config = dict(
    d_model=224,
    n_kv_head=2,
    head_dim=64,
    d_mlp=896,
    norm_place='pre',
    attn_scale=0.125,
    tie_embeddings=False,
    init_std_o=0.00518,
    init_std_down=0.00277,
    beta1=0.95,
    lr_head=0.0081,
    steps=3037,
)
Each number is 128 + 32 x the weight over its row's rms, rounded and kept within 0 to 255. Layers, rows and columns count from 0. Numbers have three digits each. The size before them is the row's rms in percent of the matrix's.

# layer 5 MLP up, 896x224, rms 0.104, rows 845-882, columns 168-223
083:147122111119145141177069150190134121081111091113050091103068138141112202107150074067185097121111151187151151109151157165218213138137183121102170155105125120138085149133
095:175084076104136141124083162141061191154152109193152149149093172153081100111181127061166114084150098162068162149092153117119143165204137193034143128146108151148134104164
098:152148161135143182110170152161069124131096171119132105101147096169080175154133116097105152113115108176144196120118142105074136138118178189123140133114111129158130150195
090:104076124115079104137162147098112132124145140067122202120100092142090157137180111110189104113106152155146154085178129116079142139120160194157116122102210182136151162142
096:228111153086155127140113148136141145113159129136099084144076138118206133173114070151161159131122152101125160102115093129115143102159142224165073146154157177108156101094
109:144111086151123159150111085141116163054127181114130161186110128176143075123124150132071195111095141131065123142127170148008110185170113135161066135139139086086074106108
109:115172167133103130080124156149192101180117127144157048175132163127096140102113143085160113111059090129166114166190091059170148118169171135158075067101107117140067186121
093:089152114166118182071183192128088145122092103123107105099114141158119106120131144086154074093145116095146120156123187156128157105153110137109107095151131122166155142071
098:144062180093140164127088150162133164120099128042119174154132128087120076095151127113116068152164189036142136177130116129130130117101147120158148108116106130121129126139
104:139161146146110137131080108145128163094104124155122107124147113132090117132134201144102142183098176112150106195115118144156159166099179171099104073099107137136095061139
104:171121136125116165159091127087141100115105143144138081151139117176091136056178094105074120152120122169137132175080160072153131132194104135053123091120112156147202128134
108:101138096114071168077136143142112154145144140076104111118132131046177154126127151074140171122221176137113095134114069092181189146152085155155077157121164147151086127089
105:149129202154172100105068118101122079160122175103051109139104106147056088157165132162150154118083184134144150117163033096151172104095124117144129090145155162171136136117
104:122155077144150066139130070078131111098125135094103149156171108091135132195165093171151093155159119133097123148135140125152192118092072136071075085096074103106093132211
119:124099148064063124139061130173140164103143125162133155129126131109035138120137138129134084128108065097130167188123129119153105160114096112134122126079114176071143141085
105:175155109143079130182149162146098103103126101086160128114128109125211189119132153133134192132103151116136073134159183151112103132133110094138124175105135162114149162091
106:099121065179126114123128143110160136107153101118098083108210182125123137134144160154178148163155110130147072103130131119127082108068146066116183128130087097100126122077
101:087119126082138109104113067068155115090147034093134161122131107124143078099164104145091126142139084119156146127162153169140119124101143079130167127090103153139106170180
096:122156076148108084065142160150142103111135172104125122117108169112143118144136118123119170143161171161149113158172082072131149152097096189211145115099142157113144198080
114:080151127087106175145125107137118144125117094134157145205118100136098107168115120145144098145098114143144146108086107127175062176202096126189204095121119175125209127114
101:175122084115131084141104078136158163152113166115155078190141160145056112115108136127151077072117210121151155167074142115169111087109127134092134085123129104068098134143
098:191084091122170126073149137151132117063110112112158084154118132132139133088176101122137094124135135123125158140054165178102075117094117207077120063156132098156120126109
095:103140130104114125121115080184162104094122119157153114129140183116126130139100162177114068084133211079128151127140158166126167167105139071149153105124119071147156135111
102:097107100106133099192127165088094171163068115114094135122192124168137098140132176076167150148158171149117177122143139138083138202135200143076166150106176057183118138161
104:136146132116162117183117106107113126073110157134147134131137071130142164109105165159121139125155166037115080128125120063084107159130090211034153041167108146178116136135
103:164098203112105141170144114149127139084128105151147105083156091173121145118109094132127109145103152110168099169110152078194157103168156122075107091088122128140151095119
093:182076078155099100119135085113056172117110097157103157148174131140100115177170130158142107155133099135184154077168158126108170114117084148150176143097126107113077100091
089:181170158139104129085196096080131167088119142152027116129136201098166093132145144158095150192093096103092178066118168194172143137118050183144072129103094150143104131092
103:114102109177030123183178156097143152141051077118121111137211138141135129106160134115171135137143109119137116141127083111137186087137132143130100135194175127144085105132
091:090058197078183085148143088137129117108149150115145102186179139143159117098173121133086137119123163093079133121151165173175144120089127071179128126065117140113084085120
100:082100120114169170123106159123168164185163064190122130132097144168126118119171167144122162139091212127148137168174146064099127113106175151129180146064178145126114100084
102:105140117108077125119154127105168111150139138167114105109134148096091124106111078144161082140148130130184103154176108090149123133125165123121110114116185154151129100086
097:131158175136125133126126117170106063108116159104109155088177174096155091112158102148124104107113183132162128151103167107066073137122145091123122117183128099104160155133
100:157108050169099137169121168140220130125138165152212085093146169150087104141172108114096131149069124146139088143054135129119098122120152125171126108127128068174085082119
112:195069099096103153178133138126120110144099146143181119062179109089122120134138156138128102107156115111134138128133160097125112161126173189093193117066177175176176168112
116:089130096124101100133132107149105152068147081171122181092176142140137157080137089154091170111108123087125104122145123208116181149140165137116121084130154175146140126157
102:149137079154156091117193119121152123161181114146072099166138085115144180142191116167038128120143073138125148130178208158156160169140142178119148098036174086107189142149
104:132173143090140176122141110127144107162103117102127137160140142116146112095234128112123143128140194144149089137059076101085101167115152121126096133130110102153037130121
# layer 5 MLP down (transposed), 896x224, rms 0.0953, rows 845-882, columns 168-223
091:120118061128109088088102195161114077107177144137141019149075083119173173182153190096177127123092173156173148121111136123131150119101107156126123108133173143098103126098
104:094164098124164085129141099097089155204170113161151139092160177063113169131120138147172147114096136140088177164123200110140132106141149105073120103150110107129090100103
100:136130116113140088128176064108154067116115167089147155117104128173125156086135181121080101118141162082137137166129175133117223111108120156088064175130114086083143148100
097:129089150101084090142162113144171145059208146088146115183097132110160144099124126103090137135066125211124118117160103083160148120116137108097070152157137153148191176115
100:162126108123117092108143176130097154112153078127098138145158114068145107150190137092095111108175186148147108123152075130123170111110131111125120153095109073101095118064
102:102118106167102114118084056116128167109097147144125147140147170195142166112162074152097168112139152072103167196065176098142128102113182160118174139125135111059127132135
106:097124118110127139096136144103168150142123108118180184102140113138191081104124124124121125135110143093101164107097155136150174118171180127144170109059098108162193148123
101:135143096098156134151124120135155135108134105135096156142081112167114095133200173119123104102136121129097126155156110132146124111128097152101116166124126127121178119104
096:013122176058121168151136134084146145091102151127130113168117132148154133114091139181106187097143102096167145154099159157117135065147113143081137102062082154145072117149
100:106086116136132140117127149156161139116137162149154186142143154130116159113147148086122108153112186126135105171131131040155129144167142121099109100096157119187136131090
100:123130131111079111138103136103137152106139182141115117128110199173149133084156081132123148188079138133063166092146146165125124112138101184128122136149168023105174121159
101:168147112207102138130133161081154143118144122090181158191087119140164104182092036140131138108097120141121099138137099151123031093129140107157118139111152122102115142143
105:144160159123157171115109139138101115128144142100134142154098097115097083141134125126111153119168145083127079158174036123166096095161159107142104171109155140163154188191
100:102070144143125130140107127120110129157159169164149153132138083129169080075094096145109190101133163065121137092135147183092112115149168101107159104140111164125129121120
113:176172135073000116139072146119105079116156155126130135138130123089139101127086151077119142113136155119120185172156142128136118160138123124123181083000138170100126123122
101:099140087159117076074069088110146133118061072068183110212104151107093170108131113108142117063131124123173146149153088161136096143078080129079129099194115145109119093136
100:072127119115110132172157200166117106095140132138167106121177124141052097173102153127176196150149190140113187126141102096150099129135144094110106072143102139186048133165
098:178171126088153107123114097198127181098160159183113085172074136137124129163125096143080139168114134122153137130166108127192163095076143141159144117077200144151057162175
097:137157148166137133149149102147137214129116101127128186155090145082108152162139173085141092170111152101197123071146141090107084116094127096164142104149094141134190140136
108:131101220098121159111131125133151140089155126129175088201121137162130079151105121174106104136139105117121168128117127138171124141155123145156153178096056103105096163154
097:196148139169142048110129129162132089185096131127160106116123138083175139104139107142108113146078079156102062055171117088159118095154116198153116193143148127086146166122
098:141152115093112087102176105107092142110089096148139099168154137051075064106101141129126120127114165079100091153149145097133177080127120130052135108173155126118101099104
099:140117141178146066116178129126125152082142127076141151163068140128123173075148080183127116155095143140094141100145096087179146119148129110168125146124115084100117116154
107:115179140085143095110146155153139102184071112124117115079076204149131111195168160169116069134211140045161135136158150136110133197094160107185145120109126148128140115116
099:131139132115127111160116080088153134148081142169111132046130164110174159124099148090165108138133116113081073169124131175180108156104134118102125111116026136091084152095
105:158101112123124104133176111129177097155138104122165105121089167106124157021149149110111126188129135056180147160125184164153180134133130112111154154133084110126095098068
101:065144102146115055135090133125141138108135167101146075088112161199161131125171110124111102153118121144148157149074037051107135165084162187110157109089091109166041119065
094:176171138166097113095100135102151155089164121143119174089171191173157139134129198126116115130068102124153131120083179148228153109141077151146095136115100052160188147127
098:112160137148136151148127151089120119117127083138118156109184169102146126136127144137144107113125145122144071127138120167204104214125113139172134122144140079154099109117
099:117082120155126186143178115105119150110176122166105146158100120087064130114125141067148118076134104157138064147119088105105171155169065114106131103165117116060081183125
102:116106162124093147152166208151153110091088184075127134122061034093142121132115105229133108076149121124097065181153164078162144082153155112147176125119156181143142120083
096:135196102118044104138126151099185109142125113090135145176091148114132068114167091112133139173132126137134099116149128124186081169136191116073114127122150123103125096077
102:159122119076156157153123115161162114141177097142141140150117103150103124156129113144126139158076086110144118088205154089137140143166092104106160137130117083148133124090
100:185153185172172122061108103142102118180083126152098205124171148154089121134090160123174175162082140142117129106164135121151125098157184117110122114127146115149123152091
106:053082088079095118126180142176157085128126190127181073123165062130100154145103203087121145141062127151110104156141171114196156165143156149145096149087092135148111150139
109:155151136145065146143165132115118082109173081134085192142123150139110103130081141139123149082135161166119119106169092164152176098116082127111147129146173100124195158199
102:182113087107141139090185110120149131088087110107141149167122087179029128146131079160144157131103083139156111134123171121130182092115192161122162095112187094092157151222
105:143153147072163136151097132097120160187095075159129114186174127078140109077144167082147173140085132109110092113120088080086164153121130119067112136157116098120129110096
# layer 5 MLP gate, 896x224, rms 0.107, rows 846-883, columns 168-223
101:137137081154169101143163171076091146136112165106125137125140137116136167192152125136121144104081119158096095155167138137144106130110116080091078094066095152118130032124
097:109139100142068129126141138097201154118170113126111143134134159086117137108161183109155109120159139083152119177133086166153137133127132065174135112113221120047212101076
092:139142126153153125118129119113142107178091116206158111128138145145113114143118115095130177158121108102144137169162089134154126141154139071127183134129096167164134125150
095:140092157207172143175153073156088166103128134140145120169119096117068185113140125157101109136112161138182088160174151138131161200112122061058161104109134092173121137077
110:113124042142189200115122134118134116084114102143146108114125163166122115130128197169113133150078140083070116155156166110066121130099156100167101141161108122092143099122
107:194078126170190135121124116123129158103144105137112102114126098169107124147116107132124145104028134095159098144147156139143136121134120131048134094143088130109161197106
094:111113154118146141177101086130115105167157188115118095062160151170099192114155156115127138129152132139176103149131108145111123146116164110157146092110142112116127059153
102:091115132089154116091123121137155133126135094147133093153114129113141118166140123160111080188149089048145146158134194172120159173108101118091149153144162084119073162133
108:081189145190117142168041125114150104097149131125099106150112159138091168089126164144154134144124101093123107164110096144148165170136185101114120102159124118068100106090
096:110164130117123096102130154104100106137065109071056114111147113161157099189107113155163156146107133158093136136137120113150109163093155110162188154079166112158131122121
101:165099090091138128157146115127170073190199089064138152109150159145123110115159101123134145123157084139119105125120178061149114153085117083143120148148146072129159172201
105:144115120039128146136144120142188109065144143178156091151112183127093144132099100092114108141137121133111167145092167154095109130191148083169133113142114073096163086141
106:123099105154136088101104080108182107151112120103085098163167181116150157132063028131117180139119104096099133181127136120107136159114083136131133101091107186172112191167
115:109117152079084105093107142199120159075089183158128149146093082135156138073106173099170119148127076103132190190166055091075162128139096138095108122119106144086148165087
101:066158066148102130076181121163132148117106087144144167106151121110160147130141134122127158114194124122187131146056104145105152118150106219132146116140106142145093101126
104:079174072123089140095104168101172164140113111093122115116149219147089131109072099153143157162111153122111069205152152114186115106123131093101130132107153073086073122067
099:117059162141099117132172161162092157104102117110145139091176155066087132106169143148155139131100138144164108157103114185110081105119126154156115173183160105153107096109
102:140104170093151181211138115149146093137161132155185084129123161148132154113100103138131162152145077124086156137105188122148132160138166102078116163095114097177140100136
114:094084088139113117072137100123100186152093131121124159083149109078112163118109164121175109083097116177102100162094136114144114132134158112150143096158157106169097056117
102:150109068144146165148120198070131155086103146133110091148142169142132120140191135172115184105119137166120106129180071069096132125161151110140098090139151048095088092083
096:108084137134161155127122139103136078134136178150126154089137141190114135136108094107150197155126125082131090099127096126188086115180129110123100134172172112112121069192
100:158105156140122135148164154056180147114140117094145154141172162141161165140139117110116183181143113164110043124143115093123077099137122207099127142160160163106105164126
102:112162099122129137133144110173105174184068181141077160111159148161120080135145143116162156171187142119122114085116090145155095133103221123180107127103146116169101121150
106:078058088135163106105139108090068124095154118135168140130134114081105144083143151068113141101139115141159104137130206099173171140086174148181150140159142180118148172168
101:125089107093146193178157157098122108183138137114149114098170163141099178093123105137159092103135124109147100113055171173154155116149142123117079199105147097093117051105
093:073128146088086131151118123110184174086171151092125075124105146129111100136095128111053156162194145108145126176119084181135094162135092121124139101202105194162156140147
087:201113126145081104116187125119149193076073112161127131139175185101120082116072163115162130134149131181120164089131166171184143185116105175125141125141119143110109121099
106:088116123160057121119237175071140123162105098141087153068108113108134166099157145148144098130101111155088133209071145107135076108124151121143107135162105156123091119136
097:136221093161095134131114112186084127150087128155172107109112086169125090145121117141132176157144155116083112107081109144193099131145137207101080162091151095106201100107
096:115148093140109169099149156110142105131147104132111101130097167127094139175116168166118129106085143145110107112142130129083157121073171114137140132179128101160107174165
103:127118120154116100093162152176151170135157169121118092165128114114087118119076082139142076103145102135148156130155124111118134140150169096200137146127180123159115155155
099:142092153130151097145086130136100090093111102084131109125161157087170151087175147129170096142096118137069098144100144107123140135121119152099065168124134165129185138097
094:140164131089069133082132087097180131156107121128137122145100084146177115069103170107124137161094173150128177110146140125138103144190147152092088099141118127162093156098
108:155179127191111118147094201093138119095137053180118146160086163130085095115153145125138119189170138103131121079114112153129199106130111134088159104137155138129133126152
115:094157161127111118084160143154121055137126157146147155132055112131135191145133150085178070128106093070128156175129202147146087148137171157103120109154087146175116084112
098:141115095131128110097118040082203127070199123170075165125105144123109122117141166136056123112107165145157136140179200219112108105128135140138142153123115095066134083130
103:149113154084086132154096118116143109144118104120129122168147113130171054135156118145137129080186152103173145172090106185070155205104165118162111112112107141111124137076
101:093176161108158078178141138128135139083126163171127105136134139103172099155139171148127137104176076100132126104117120126168085156121153191098098136167114098132139108126